config = dict(
    head_dim=32,
    d_mlp=512,
    activation='tanh_gelu',
    norm_place='pre',
    parallel_block=False,
    init='normal',
    init_std_o=0.0127,
    init_std_up=0.051,
    init_std_down=0.0127,
    grad_clip=1.0,
    final_lr_fraction=0.0,
    batch_tokens=32768,
    seq_len=128,
    steps=4386,
)
Each number is 128 + 24 x the weight over its row's rms, rounded and kept within 0 to 255. Layers, rows and columns count from 0. Numbers have three digits each. The size before them is the row's rms in percent of the matrix's.

# down: layer 4 MLP down (transposed), 512x96, rms 0.221, rows 250-378, columns 0-47
# up: layer 4 MLP up, 512x96, rms 0.226, rows 251-378, columns 0-47
down250 078:132156138100126129115135111119119138100138103123149143135112149120115158135099134121111184099133145173114196120158135151159165114083116153128119
up251 105:163141114095188102121127134126069150121111140118107180167119132116120140151138122100146108136127093164125158123153158125106112147141113184139092
down251 092:110095155124105159170129115108129131120165170119121116120136140103145122144108169176133148131135115090085134090104120104117174166166139105125149
up252 083:177140126136161143147122112137097162123105141150166140159143108158128109136083080185150132141151156162103102133091142119115123103089111155159128
down252 091:128151096137093138083108143117093118101167182122132135138136135099091132152131153162083155162104164153166121155140145161143135136113100152115145
up253 111:130094118112145147100100142088101096080149139140155161132122119102076186136116165129120170123101117188131158139081090119099134137120106133190151
down253 114:137153106168082135159124142135144083126172156120138092144154122106081145094089124125150146118115128165139129122102182112148144100133130130137113
up254 089:106090144133082145133106096109131145120133131049122137101122125096135100132141123123112115161102121105103157155098133105098104158143142139139172
down254 087:154104104142130156124175105168149149124172153103134144158171130106116137147179106160109097169138153099144099136141143135169113156141110112130117
up255 094:134102144092085150146164135151172095115181155177104151121082079107145144099114084167125107139126121089140150143122160089159138097123100128152123
down255 089:125107176122125111105131116156113141166137160070114148139143137104137116125159104146152195129146087157131159143123135118085146129111147150144132
up256 099:153127130094174169124104155122149153094109133162134127126121105116139148115095125144116136138120117138101150085171126135105080165150105157098149
down256 106:111091128136153135075117155139133152087162146129105177200095132117114129165154101103159100155115161126127127146142110155086132131103149105120172
up257 105:093129148134131137132096146117159168138132126102109134131134117115172133115135148137129128112129185130099155122157151113121125133122140180167136
down257 118:116138179102112146160127114138137163114081126112126158082142129100146154120159109089154132118142152120141129132134140163135120111136145202126074
up258 100:144120138133157144104164152126140140106110146117130142117142106146120123138123151178100136124087124148101150178131163102139161132151167114137119
down258 103:191178105130127129114122143129096131124133129174113097146172149118113157099103117132139154082149158093127093130122083154135148183104144136118136
up259 093:091103087154139123134125131115143137136133166134144116132101105150142135171124079160123117147109169138123130142113130138144133086106162130138121
down259 099:159123102120136114127146093147123132108152152123140135105134109117118140147164123151095105138156121117169117174094111092096099114163149141129142
up260 105:132131116165112080076124136142129128162134118140101155148105113151101121159092139142118141111097108154124093086139116120139133075075172105125127
down260 110:134162127103147121108111131103139104129108130167131090145119121192129116130120147162164108130156111128134062122155108147162080117129121141134100
up261 113:108102124117115149128155098140120133131064081146103108137147130140103103117112120142133145193113074096089115142091133148131184128151109138119126
down261 097:148140162156126135123088081115110099101122100128131108141138100094134110103146157096122128119126097081076102129159106104116092114156158129098164
up262 102:112148126146100086113103111087171120083119168076117108126113151114149144119076134122152162116130148131159091143073135125127149112182146135125123
down262 110:136133090074104196122145169171130135131069135144136136121164106144156089109132110140105119127102123183141155156146146146140112118123081112124104
up263 086:160131158082150174116140153139082101141089098114090127123122111144122176168110131130081139141114096125116134144089141117107153139143111119099159
down263 091:110108118178103136136098127126145090111137145133122096072153155145125122144149113111129077161131158132103100127076112079160100128117141148117149
up264 089:133088174143121080136107125138117146152118115133095101110143073108137098125139149145102177112175124102110168096150107146131121104154120114169097
down264 090:124147086118111118128099134120134114107144130130124130153148101146121141154165109192127112111177130087111079124138107128145154155138134157136100
up265 104:159097101123137118133137123100156101118138130118138150111171140149144148153117128159137108109128079145128095109140142135133106094127138083142091
down265 109:190081147093142118112124130135124121134129132155143157120122137159135135130142144095111141154119133130137122091129101140113096128137163091078146
up266 106:136152178089124180145083118123112123120097125139159131092098106107108119131187164112150141131121133143122090156136138174129082115114110144148138
down266 119:149084151108146117106142151089116140107106144134110125128116159132113159143099105145174160073090112120125132138080156117115124153124169124134133
up267 096:123123174120109093146164153079162086109155161126143155147128155121145170098095137121117136153140113166142082117144110112127115126136157099103098
down267 108:164155110104132113137103124126088130102171140106170112132120135097113129149170097169122138119152135147120165135104154097116142139157140082143070
up268 089:097115105120118171131106099128158112123159127117081111109131112117166108148119092125145155134122134174142125150124122064165124138139165151111136
down268 093:140092137173178111117106093083115169079149133111134103098129116126104125116145105151074147131107153095149156100153145150109140152097135125124167
up269 100:162099137140152110145145135144086123140115134163114113122075119115100116140121119137116162128156129120159140150104118106147175152100122161128145
down269 111:132097086114148121134183155137132115085152125108123108122094115166130105129151098127153098180167127104111118141128120159149145114149136119095121
up270 115:129097171127106147122127139128164109121149171116148118162103123148087112159170128112121074148100148135112113121138117180109083145164112104141159
down270 089:146147158115075166058136114188115149136077132080153126121147141135146129141163144088132142160120134158110131106099101124142091115144147144144118
up271 102:142121150132138123144125131112140090104119123112148154083119157125142144125160082150168126104102148115117132184153149113069099116126091173128106
down271 114:191106076088153163163139091147112106146131124123097118104119143127102152117126114135179101107140164145130140149113111105175134139166135155132115
up272 111:117112168113125131170139139136124128094129180136123156091112092107132107106156094139166151161125111146116134122095082145154145128114084123145167
down272 081:139158112123142136105099139138143134147178104115112147118113174132133155142120163123096121097121133131135175144195139068102097102156138110098121
up273 093:166144139120111110104137152087174109128166121125147111123155152191078117137112125109154158111143140097148113118142174149122115134150137138139125
down273 095:155153112133159100129129115111128127129188152154071114144134176125160126138120150136096144113128137143106112127166130100155157148120109095174108
up274 110:137139144127132137148135124121188163136121122102091095127117108135124104154157135146116136121106161062117113140118094185142130163107085111115147
down274 109:117142100101120141111113122124129138101136164102168123115079133164141142153112131153124123123133142161132151096092112135110143091144141130182128
up275 063:124172138129106097187138169115139097121125170176138140132085125163121122125138084151140150146068106136152149127128123133116154105143121132115170
down275 090:143122113162114145105119140125094148108150105120119137117151147116085118147131170128073099090149164121126134116142153141154169068129138132138112
up276 094:118146155131129125138133107124188097157103167128145132101117166073111145138175136082121120119078088107151107125128090145121102110148121143132124
down276 096:118131111132112155115167110145114142097145127120130121086118105091143100150122144142119116112143155111115161117127153083126129067112112159118127
up277 108:115131124092122125135130082060140130126138130151191112128137117112159129157097086110118140128151118160153135096135136089137137147105112061124110
down277 105:079103128127171124157097155145146101136094102088094116129155124133116127151171161167189132149144119142151112177124139095143128100110137138154110
up278 116:173126128081148107141107118161125148130143115094108114120128102100087122109123134134170151105148139146126093167160154114162062122123121117103088
down278 120:111148114130163099093083188126109145124154117122179081135157137144122145149124118167147126156134128104130103155139113141131141125137087138151109
up279 095:122127130101123132107104099091119091183098166147092124164112114163111132116137157128110124141133147097085109131113120163138125125087111146160187
down279 103:080115113136116119114166142118102168108150148120139104134124136146149110107119105112155139140104093152180119145159120128109128148144132116118142
up280 098:135084145132079150172128111173147161133132160137080108150110160131109076141085110114167150120121167089140111116174123105156163163119153107113084
down280 076:153147114143177126093118105147119139144154109121111139183124114141098141133115149125127149103145115109128167192187140108118145138117151140128119
up281 092:104123125150081117131127137145135101101143121122153147124128105114156114161125126121139159130099099124154079097063131160117132147143083180148162
down281 102:122169156057138133158163122181178135149140128161101143137109148143108135100159161156169131135109156152123132147142152125151103088162150136153160
up282 096:115103121082135099103107118175159104143084117106139115167109159120151146116116107124119149130109122107118150103100116079137158106130165130143128
down282 086:137131126117115103101132128186143167127151093151121115149143090120121116111147141137106125125169181143157152124067131118125112133169093143106104
up283 102:136129169083130127128166123119111165120116096131119121124160126125136136121133107142148157072100102123151105164123146133137133168162131095121121
down283 111:154143086133108097095113171142096159124146109085156144120134107142143135123114088106141133120144145136100151160136140106109122148144152112113161
up284 112:126147114137121102137100108101118123132132097110114170154111172158140130138142107123095107135116145162132117157101115131131152145143079135112169
down284 078:131153137150155137112139119140148126137165104158131159154115108136134149137109187102069167132109079175145135160137134142062165141142142165136124
up285 102:073123166149109138149111124108159100163115162089129102119126151130112114154133131080119099132124107120111092085121096158126082136143130138116173
down285 120:152114114136083148133106111141132094122104130118147145160151147152101137151169109112132135158120176120167088152124175152164135166098125103168130
up286 093:101123114095108112086127145084113151105100121138155151176150177115138135132131120146122124117122166171125112130125085118086143139162128151135099
down286 100:166112139133162162153114128177123151118167091129111110101096052171134145107127123152126166081134100129095158144144178133127146109122121103134098
up287 106:097162097113095117129119149131161101136119173120125136143095157160122170129146119162098133126131127137075110126102152143076148133105145098153125
down287 077:141096115107160128105134153123125129116163100108155152138116091145136143151094141113077160100119147149103138109163123110135107113142108130137084
up288 099:094092137144130087169147144124110134175141134114112173159130139139125123156141142079170155090137089155153122107127137112192115117141086140128082
down288 100:131116127088137116132160182103151139118120145108144095121150148159098101130162136116127123113118145170150129127118152124111138137122129100148117
up289 094:144104070151154103144142132116119137172135156115171128112130133146121131125134111111134153179112107121111169155136139159150093109098118124135136
down289 099:136140148116116098087164110115117115128126147123139207150097104103092110093142119125116122112137120106141130096124135111124166141145110101136176
up290 095:128106137126105103117090119107184131117110108157115128140111115125118118093110111125090148147116120060075132142154110143134110123128139147152116
down290 104:140132114173137113137112129162102160081114154104134138104109087157124106129093132127133092151158129129117146104116164137113145103128116178127086
up291 115:139104135113135154151136163116079123131176149144167109109118108149141132149156122141166123108129081112136109093084144146131119122092083102142108
down291 078:130149140137148096118108122101132137101164105141139132131110104123151136123114162145139147094154097176132167130135108127103156099119135147120097
up292 111:133067167134146182128104097119108155128102096114114148134106121150125088148146152093142123107134102111108109143120123121135149145141139140117142
down292 126:087148145111115151097143125128140122079112129105146137121083132116102180119136136120117108134133135160102080160172132136114126095156102109152110
up293 099:139092142159081095157144148129162144117154146121104129119077133137075103118127108143149135124139105091105127142166142136171137145084163146114100
down293 080:125132163137097108120113142112126145126187150135117113146089127150121138114104171152108173121107113158160174190159151170137158116132133163141098
up294 108:105105164074126132176123096141130130148130141125119138111103135136116146116113118171140167125152159131125098162166102086118123109143117055163109
down294 119:157118137120163138118199141135097101134099125123105141104131101137107136075148139113092099141142143133148129143185133116130101094108114133138139
up295 112:156088165135134159087137108140134114145156081127162128110100144082116103135115115142134173142102100113133137120153123147149119130166145148104113
down295 117:107105115145155118140097105141133148159120119099130121104106112146118148148180102119122151097139118112188129102129176123141109181136131145139105
up296 092:167116108141116123114121129126114089152141140168140133103107113130081072101139130093110105119113142144113097151133127142158114175100074105121103
down296 090:116152130125086103146164165121114133149094074158110140153121179134137119132128148137115075159142115111097171124130147145099149128120111160159062
up297 104:061126134093090150124164156135128123114152185071137118113125130141151115142111146162139140136149128141157109114111131161093133164152130106121174
down297 109:098133106133114114101122103127132161145132131105105105152112130130115135163159110172109110128147138159147109073101084071111107157128130150132116
up298 104:140117158132152149111139117109123107125104121141131141175102117137106101151145104093155141108071104114135102173128140123087133146124167141103157
down298 108:148141131144118110110102148128143130097114146111166144123160156123090139119102134071145150176152115098119125134090125193139110165127136120116129
up299 108:139083062146111172093110119138117122144105133146130153125095167120167129156136139144121141136135158134120146136141069118123171174112126066097104
down299 074:117166113153121097108140122137102131118137105110150148140109118116129109121066137117116192111127084133122159161148140132107140103085132145112098
up300 103:143151103149126121162144117107153134124115169131152106136082132089158123154121102183155102120124144112123076116126097161130142127156152154115132
down300 089:144126168118092159098124159158151135108168159104164140140161150137155127163114169116130177156148153165167124180137129134109125122109129141171177
up301 092:095126154110081136118157118135157151139075171092143144107091119098135117173159140091141107128052116146113136073140090123111123158110114133169154
down301 088:166115164134110142090141137124101071106174165126121097118138179111112138121181153172092121170114156129137113126097148114160136079113112140138155
up302 092:134124143124148084135114117169168151174129120122100117094138160127188109166138124141129161126166139117145147089130107119128122169134152137137118
down302 086:142136106134127163133103144086132110089150137150121120141117111084128112144161139113099044152095148133095112101124125139132145116158116105170123
up303 096:094090119139141170147169145121185087127113138145170125102177117145142123143119119140140131171107185086127158137152088114142151146125128120170100
down303 102:143115127129139116151131157092126176111102127178122130151114134097158089085132141129170114141114073135092103093091106102135131133155139144083113
up304 094:166130098134087127140142095089143137151112161086141158135131107111082146102091134165135130074136158153099112101133095134146126125129116112100133
down304 093:074116151118164188180152156112146142123154097127108136120059139143087114131091135123144152104180129130143106128129089122146181149140157124094126
up305 097:136120156163142124142118105160138127145099114157095160125079117138124120081157127141112166127099102148109109126198133171155132153135140139105106
down305 086:127101114135157122153118144162084125120145145123109083080095136117108138157111132106121154152128162093121130156092117051119157141113124150165117
up306 102:130117155130100175136139124107137097119105121151098100140096097122168125083143129160120114166151095155138117121131130148137165144106133206088153
down306 115:134150123123112099085133164120121137096104129137112146153132145135091096149163107143117060162094149125150149114147114127147116100131173132174146
up307 101:131092122131144103108151139153117140113147145163117136187135127154171098129089129133125096135119077148090134116119140166158136106141094122106115
down307 093:131142154114130128141143104126156165160156125113061131126132148121127146151129126109138159105172137074125130137142106155114132153114114075115182
up308 097:146114145104136128097151145107112155181097100135138115089129119122148105136133136075121123095135096151106134084136122157156124145127123123175104
down308 099:171153094097109134172110126132159157117133096154140134085128095149088124096106129136166135109163151158125146138143117150123102105133153128101159
up309 106:104109130104145111140090111134160151159066113142114174181137141176163158149166159112129118098150139101150132183175119127154108141092150147125131
down309 108:157158101111097132123101135135107099127107108134135124122090128122097135135125096159148137100102172139198131121132160164159126140125121139127156
up310 106:130098148084145163088135117086169150101151148102119117111104098064170111119091144134138131129156125127120123119144125175123159127127133127105057
down310 114:162138155109163134129130173141151146122094094151105111162080139140142099103135114134153110140139134176125196096131150138136125143099159166134155
up311 095:104124113143181135136145144105132121125127159107112143143112143174103115122124130093095130124145057163120121125145152142093175134156146142132081
down311 086:170155135135143126136124158145166105120135103146143125114162135079101102150178139119140114112161157091097155123110123079135116082118126141163135
up312 103:114115117124110145141150126121142092121150102102102144139129129102095095142137116132151105108132144150145175120103124137144132079134169189117087
down312 095:153121141188126122093128111099133125133116104124100155140077125180125156118083153106147160133114139092120132106121151155085120137076118147156135
up313 096:185119115086164119116154108155113119143131130128126135177129131098106079109090122096117099105145096118087144151165161151143113109130139143149124
down313 096:092106117094130126121104151153136106175119133143119149105113143160135149139133135135133154158131100114149120162090099121117184160133103119110146
up314 092:085142122138146143121153171176099147126112169116124107140116102129138125165128125108113101128162140169126121088121132095092125125165132136151115
down314 111:160135134145156136129196111110146131134110124125129185137178158142113128135129102162149113116114117122138130107133093153172156124097112165105143
up315 096:149129116097116088145172132155110108144122089125099124136156159122121095119126107115107131110133097107165068103094115131130153115084087087110115
down315 085:107108100119128112170116136058119093161148126144099135097093061101115134106120119105174115107123087081157126100137136111112139123137133120124155
up316 099:161141082140146107139122107098131142106151119151106118108123132103129153125087143149115137142133169152104124125134123128124118134163140089126114
down316 100:109168107101124103137161200110090141124128145102124171117099109141118143153116171100135151123104112116142146131116115179135112094118140097152138
up317 091:138133130127100119132200112120150118170144124110152122107098154087103114128086142108125118129112132108110155155138122139130152125117105065173108
down317 092:148126174118130117124110138166110141127120157118115121140142143163093134107177154142144135124140162143123156109133138153184143148146145173096126
up318 083:108151119111105163142120070081095094093119102097116129113119150110127126141158143118132120090102149104123109125124114175153122168126122134133171
down318 092:157149129126119096089163141142160141144099120168150112171133155130155126135124098150091142105168108115129130151107112093133156103106128097112104
up319 101:087093158099120139151109152130146146098147126117137139139115133093116137117121114149129123098091184134122136113123161132162104158108093171131096
down319 098:147090139159145152128131145159155064085120130156109145145117141139095110125115110128078118151125151119142090127140121116124132118108104129204173
up320 099:139093096110151149100127154114155100140108147110131131149140106100130098110099093116129083116115102137139141109132121112139102144147170117136147
down320 104:112129165167093100163133116167107107139145131145116083107134183135135145119169155122133111123142149096098131112135116122101106126084115106104126
up321 101:102101131139144120097138114138093151144175088102116114134126181110123185130090134126130146098114124144149138144157111155150136140115167130098141
down321 094:161134163144124127129109094141156094115093149131148164087129121171103102119193102098164113151104099120112156130107176100120107118143115148103117
up322 081:124102155108113112135090073145139134162109116128095115116127087101162138160118139131174151128099125082143104149144132110136127130116125113135090
down322 083:155178075158094190163134150100133109146109124135099124140153103147133146131159119157128094129141118090148099126109118146148146154161164143124152
up323 089:102119141120130137155120121136102115167175113131137165094115104075100107118118036110120090120121157139124117117106067083159148147166186132128105
down323 108:079116119151096119127108129122123156106146138121139105139096090134137160149104154148134139124088095108138070150128097144140134168142104166134141
up324 090:097078104105111125136146140156129132135109129114163158129119153133173151168141152150156122125086129104142127136122112102118131143133138130133141
down324 077:139165168127128118091112103148110154161134133140119145122155108113126120061083094117088096130152124103132125102146155143132114117140168138152142
up325 108:123117147145141120117137136100183121125120105141077141122124095169119143115109130119134148170186124161097150111129151113115129151121140116159108
down325 116:127145116124140116145095109155126130128114109105132136144113160144110115134146127062138159162156137163161125119121139122140179134103141125111094
up326 097:087120139079128120128160090071134145160089105111153153105133109112121092121120095100123115158118164121107103149102137116125117112139136132143133
down326 100:163146073106108120109103160170136209122144149148124085106145117114106108125120138174119137142124129137169159108090142169161112123119072095106090
up327 100:106133173110171161102085100103135106141173088131112146103102099117123090174095137148094163085111088129114148110102163149093105138113155113117138
down327 097:140116115108119100132119115130157151143120114134130152075101161127123116124146127119128198187084159140160136092139182099151088128133135106116099
up328 101:107145126113091146164100116108136136089094116127132133095126121151122126130122116112153120119143101124148143103099149106097163102084134128129124
down328 102:087164104137084129128085128077120103130085144177127133089152128146126094142112106127126101133163119136135148126123102132110172135135079129164159
up329 104:142093116117099112139122178096104127148121164122120086121155110152101107123124120103098144114122101121083134112134169172101150181113135095176091
down329 088:126140181125167161126133118115155088107125117115116135150092125074126143136151167122172112127097120150089157134123111143099173118106104166098118
up330 084:151149135116088143151081140163158160121153173134160134135078181124144141146086124167120142111139137116149103136142114141084108133143100116129132
down330 101:136111111077141101163137105169134123109074119162115096102139155144178114122077129137095154115154114144106084143177145105096091135153158105172132
up331 101:137170107124134138103096105118131153149125117151157110133095108164122140108056172151110109129184160156124121128160141109094100118144117104146158
down331 118:129109128140108125116166161103129118108182165128092185121136129110143089139128160073124182138101111125102121156155144106146122127094116125106153
up332 095:089099125104120110117154151169140128194110129131151133156128176137155102126117140103168140107135117132161084153113112123142133149088121113086154
down332 082:141123119131149141132124105126132115065137156113115136107144071118101134128128182138107110101138101129085152131113123134149103118157153170170122
up333 097:138098100145164099111092136136108130103118080150148135181085124106140118088115086156124138140137104160136126137100097148166109110152095134111153
down333 103:120114122124105152160121118080098141123140134089173135168121129092052147125101117139111123098130121132097096116129144106088089138145152145103143
up334 094:165080137125162117142128158146125134145115103097099141124124145103110118115114090099089114144117154147099160145157174130173084104148146121143120
down334 096:093091139143119124103104108122111146133116150144104132145091132174159157122133139140174142162162096111181106119153106180107160120062117153170180
up335 119:125133153189153122121106143151085112114092116087112111141193107141113167129112145171136133132144115143111101112109136125124155119157133158174137
down335 124:134151153133141121143163134121121145144122139101125135068088137073123117169138129156096092106103129100126144152097087129121159131146141101098135
up336 100:121102133125147143108109138097132129065133134097101106093130096104115129144122121168179145103130157103124146156152169155089152158135168111157133
down336 113:129125138169147118130151126126097136155094132120142143134161141147136115134137153098120134124160095106150129140124087121123135105127190135109116
up337 099:108132098121153079159123083123070108126144099103153089132146136103107106146110095172138112125146139119148105102094102129144132128199144143110126
down337 111:104170121109135132103123123129154181110119149146129104141121115159168101108132149129126142093110129125117133105175119137172137141115051088100109
up338 102:135131144126128123100127160072148115126132118151136107175131151131156124145127111137095143133124098154073162149121119145134158170157132128116170
down338 105:145115133117133085104103152099090071155134117154152121136101140141146150118135169133125127118170175131175112138105096132131145107137138111132120
up339 104:175127132110131122145087168095160127148119130112097146147140142122109093158174142097121110152136172078079167129127116170121091157175145128172120
down339 101:134141135129157184115121078132114175138125159082106133121117150091111114148150138148145130131135087104164117126134118121144084135105136125146102
up340 113:137094167108112123122096153126132149146066135095123138116142115145138107141144077111146171148124128138114125161094125116153139134141117130117129
down340 133:115113128174098111120105115119168175151131132175184150139115147154165140143146136115160120153147159143132088114111165175073105114150131130126121
up341 108:114107138080130129133087115106073163123108117134149139141149147130133149080107129146122158119154176135124136111126117158150128131145174125145093
down341 114:148136093136151122138113154152126114075170152139173112088121142081105156143053095131148108136126204142137116107123096109086113106142160132154103
up342 096:143154140118119168118145129106131142113130133139104112147136157110122147068126168126113136093111142111144143119117156140074168117086095140162175
down342 102:140123068113135088163153150180157125150111146148094172126166112151145108097120115092144160116140102115131124101146123110145107132141122144074135
up343 081:130121116148144140131172144138152156125073103099106076125131137142076129120100145117145106128127122094163095146129118169108134122093160125109152
down343 079:129136131145139118158135155173160176097161160144156109151157181153176156128094170128134151097182108158174173127125146151126120144143123155160105
up344 093:082117160119140101139122107141150103121124132086145088125157108085103086114150136143100084121119131110114127167134162132123077183126095151159129
down344 091:122149087127103151159136144177125160108125141093106093115162146079144128161158123170119141143183147148126116100112108130149170114116097129176121
up345 077:118125114116094152175140171148149146106098112110117122125151102114145118132150119172143139111121095143126113128085139129130141148143043122119105
down345 084:139131105162154085121129154078111119125137142150134108116164129121104158113126115126136113088144096107139175130142113086093099179122090129106137
up346 087:127111110168146132129114102116181138157109148133159144124100147110090136132163140146095126132099136127106102110147083138153126131146124160124158
down346 102:158130113129095175096174105148106093107111136168122090157140095147149099134168140145125093161119096117095115130107134118165156118142094110089159
up347 106:151139117160146155143115166119076163100139138109134086126140112149103094103111085102126094115114133120128105167118089137109083128168109122108107
down347 096:130135165148155165099114130087115151180112090153115107121155146142123146082122126068082159115126099126093136138140142097092095120100167120151110
up348 092:152150157148085132158117093127154105127088136125127164110118184148137096161096088167104123124095108137100105131116161115136087139128135122128119
down348 078:120153123148085137105103134160114131144110116149177132154132128128121114126160187122125108117176146148125180092114127126127094139155130135169112
up349 093:155142188126150118144133170117136131109155102117121134097081133134171160166160090155143108064113163145125143119141127121118162122129121128147116
down349 087:131129124101115155123072139110124154122114183092133123132150134109132141131131140075153144094159087124097156175147115106120150117119124084107142
up350 102:121133135083156106127100126144095161175087087145160085130135101119193127146126099134091083101143153079101126156129174140106125132162141105110121
down350 105:119134111112130101126118164128133122128078130125125166138104137145084087158100140133158125139120171159107131161137103140150093130146116149149092
up351 087:110129140109142162121132155167152113148093117167138101133107122129077121169081142121138112139163129118128117124149112123146114149104132129109112
down351 096:111129132103150179144108113132101109148106108140096109115156140182140126072149141106111149117109160185153115154126118090079101143158153122148148
up352 096:140142167155082124120177167109149103097119145128144088098095140098129129119124152104125119097090093130139141133087124142120133132112118116152124
down352 095:119068094125068104082127120181114140121100152140125150100154156131126135100147105115115083168104147111137126105100165095136129117127119121084151
up353 098:133100119160110106120138159121133112147132088130080139126117179158122172109103073104101127113133117144114131098132200166131144102108151140118125
down353 116:106069170128109110109161142122116111121144153127109149111158126138120089085113140143101074162170131151106133133133137174127095102146173163150127
up354 081:104144169166161140152120086129175145132158133125144135111091114127128160102175157128118131166114138096119151138184144142111137172123121118136132
down354 078:155142143093103158114127172149123130119098137147171103121095146147093135128121078116104128107110169108113091103105135112138115108107100101110108
up355 103:161104103106120140134117086133085142127163112115154077127131117146130132080107162160134122095124135172081138124172165136111137147155142146133093
down355 098:148103081116109143148083157142097116143111101150120147166136166075141090136158107125162112139114172116163138153157114137124126120102113138161150
up356 100:153128120122096117084114104112132091127149143109159137119140115114129104127156133166133129114106157129119136125152128088132072171166132140142181
down356 101:132131125119121112085151150169152146098128139127087086120125128139096083138155129122138109142133163105157118104103121153127119127128142093142161
up357 084:099124141153122096128152149090182098093114076145158125144126150137089108129121128109123147088117152148130123143116148139128143142139135129147094
down357 078:156118147116161108099106127111107097125134120167141141119096104123109165123135147104073102079129170173134163105131119147103167143117124120103135
up358 110:118126074087135157145155104114118133162171136118136119101128108164097107150093102155122165146139116138115117099089126148104156131110177109137168
down358 114:112161107152146135121128106100110099164127110107112122142152123124085131176152146142109193123123119098155128146105114125092183138131144165147131
up359 093:176106132132155162113151169138119110148092118180152163144161135147117122108093142130153142114116140114137137160118122103104127094134095112113103
down359 099:078117152118069133075110130087111134146141140093139099127159167182119087172153101121114119141124097115167082114114125113141123124105148089138145
up360 095:166116168141131177100151115087115103089108144102072163123151110111133149134111090190117157110132120135156128128125132091146103147099129132130121
down360 107:132143145154127140101148134144113145110120122097153089123126119140131121139144153144076117145111184116141083146160104101129127090165118106173128
up361 101:128106158152137111155127113161132173131141089138117115144146118162118111137130146121174138157137167079153148139117175113100129123107127153115157
down361 108:153157138122157160129168114145149163114067134124108121109092143161154158143116130103116149111113130122157158133161110143154143091129118147110140
up362 104:124111139133127098166142149122179107127143111140155154106166166136131088092145103151126066145100111134129136121129159145120101139168141146145079
down362 113:140103079119077165100107077109143116151106163128137127135127111150090142131066121134125125168122101108150144085119155144176155175107152130156164
up363 122:139149137110112138118166142090163143165145129144144085155103099134120114154121136114125140103065126148092120148121143140136134139128116085138130
down363 122:107162180138131130123087170118098128115140147086146113151089145089115156172082124146119117151081138115139140135126084177130121124149109106167105
up364 094:114178119132124100100146149129140152145143085135142166109083108107146154137119172121100127155124116126107140139106122129100134148121095158139109
down364 109:096149131142112094136164112152151104127155132123113149105102101146148118087145164171168157092143149129168156112146144164117127115112091122177085
up365 097:117073145114138141127132135107130140143145108129160088170152123094121125113148111180110115127134121167148128104146120117127179121132111144135105
down365 102:096145112136108128117131101111157132150112171151103123098137164149118119140181172108076114130134137067148126116147121093160164126108088118183130
up366 086:129103119133123149127158128161151113150159093164096175109122098121125097118065101104100115139128146120150146163080147151110122097157146134148125
down366 095:086102083132126137150149130106122101133119135137129125091145116155087141115144119166109121150125098121157141117119150117154108117111138111137100
up367 102:140099139105120087117197058151162163122121120130149093134176101110132099103138153166099104156116147103097153148152117143121113141099146141135167
down367 104:130115099151128139091105113149100128125119139093104089105110136101129144169126136164164140096091155133108110176118106095113086103158112106117115
up368 095:159118062096130121152132096147130104174070150135131101121113148106131111138113119120085156161171183096107125135141101096153136126079154121102114
down368 081:127122163145153155109147105080103146124097140116130112149127121115122102114062149123121163074171123157097151176144139117099158123149152119128119
up369 100:095098139140119099141162139136147156142166092123100092113149116098121167140118096147162118095131133086164156106144109094130094152176119116151141
down369 090:174102114107123130138157140171128156137128108140121146118131129134119109118094102116131150108131165166087132162120131141117164103106120165110091
up370 114:088132130099139117121122166134149132143165124103112141165089098125126113123126125078150122194117100139119114132111133161117136151100140154107184
down370 116:131113134113127133131077107099108086115113141136111105140102152153129148151072154179121127134126177110148108100160125155133103123137141118151101
up371 097:084125155168126116147176152098107140178131144107119113159131125183156106076130140139094120130140141105103101115104133151106076123079145119169076
down371 110:134152121144115158099112073160131137159137151119123190151113124098103110141118107118124099096135124121094108073111140113140162128141153150172131
up372 093:109105171149122133131108142134177097132093124119105145103113128092075082149182136153122095134117138149145120131157144159129109138101136137106164
down372 090:142137112122124173075151162122141160094135129118141133190134139111134159114148132080159118144134131115115147135109092125143113148160117123148120
up373 110:110154142099124123117103138111114152161174137132179104110107147165137186168105106121142147112131135153118200108101162134111112116075105159155136
down373 094:095152144145129139147106104089104073118126113161086132148104131092111137106185147125144095132119122089092104104134122138140153108166138134096136
up374 109:149116119112137130135137136117131111118133126153153163156104092128134125173098106146126093160089120153099120145104099150071119106127195185142172
down374 110:115102118123089132123120132138128137097138163101135126066180126139093160115144152159123090122112184144133137080131110174172153110110140128172102
up375 106:094109130105175144114133123133147070137141131162125138155131103076110156129121166133093142113116192166148087137116130149101147116099124173117111
down375 103:120131139086133105139181120172161120150117137156105132120173158120143104136104134190132122100093112130157112157117111134134153117144104140140135
up376 110:141117166103145165125162105105149120160128121093145130120137094124096106088105131127116139165082154131128129079130086140149126144109140116151173
down376 117:109137178120145107150046128094077152135083134161067148138113134104122136139110159135140129131136105176131134154107143114112120153173119160097101
up377 099:158130131115166117100130141108101137173133080105150150195137133108076095123166157106114170134121129146134147172157112147113110151107164130104141
down377 091:108147102192097102115155120118149129108103139130150091144142145093158111151168095114139100127164115130136110096056134119129134160115131130115122
up378 103:147105124167171120123137114173149120144149143159140150142104164150117154175107132116151143107142160122105143089154123141108134130090104095102124
down378 118:116136121122140107139134157163171132173109181148119108103160127130148094147089135161138137152086138124132111161121144151091142110122111169162107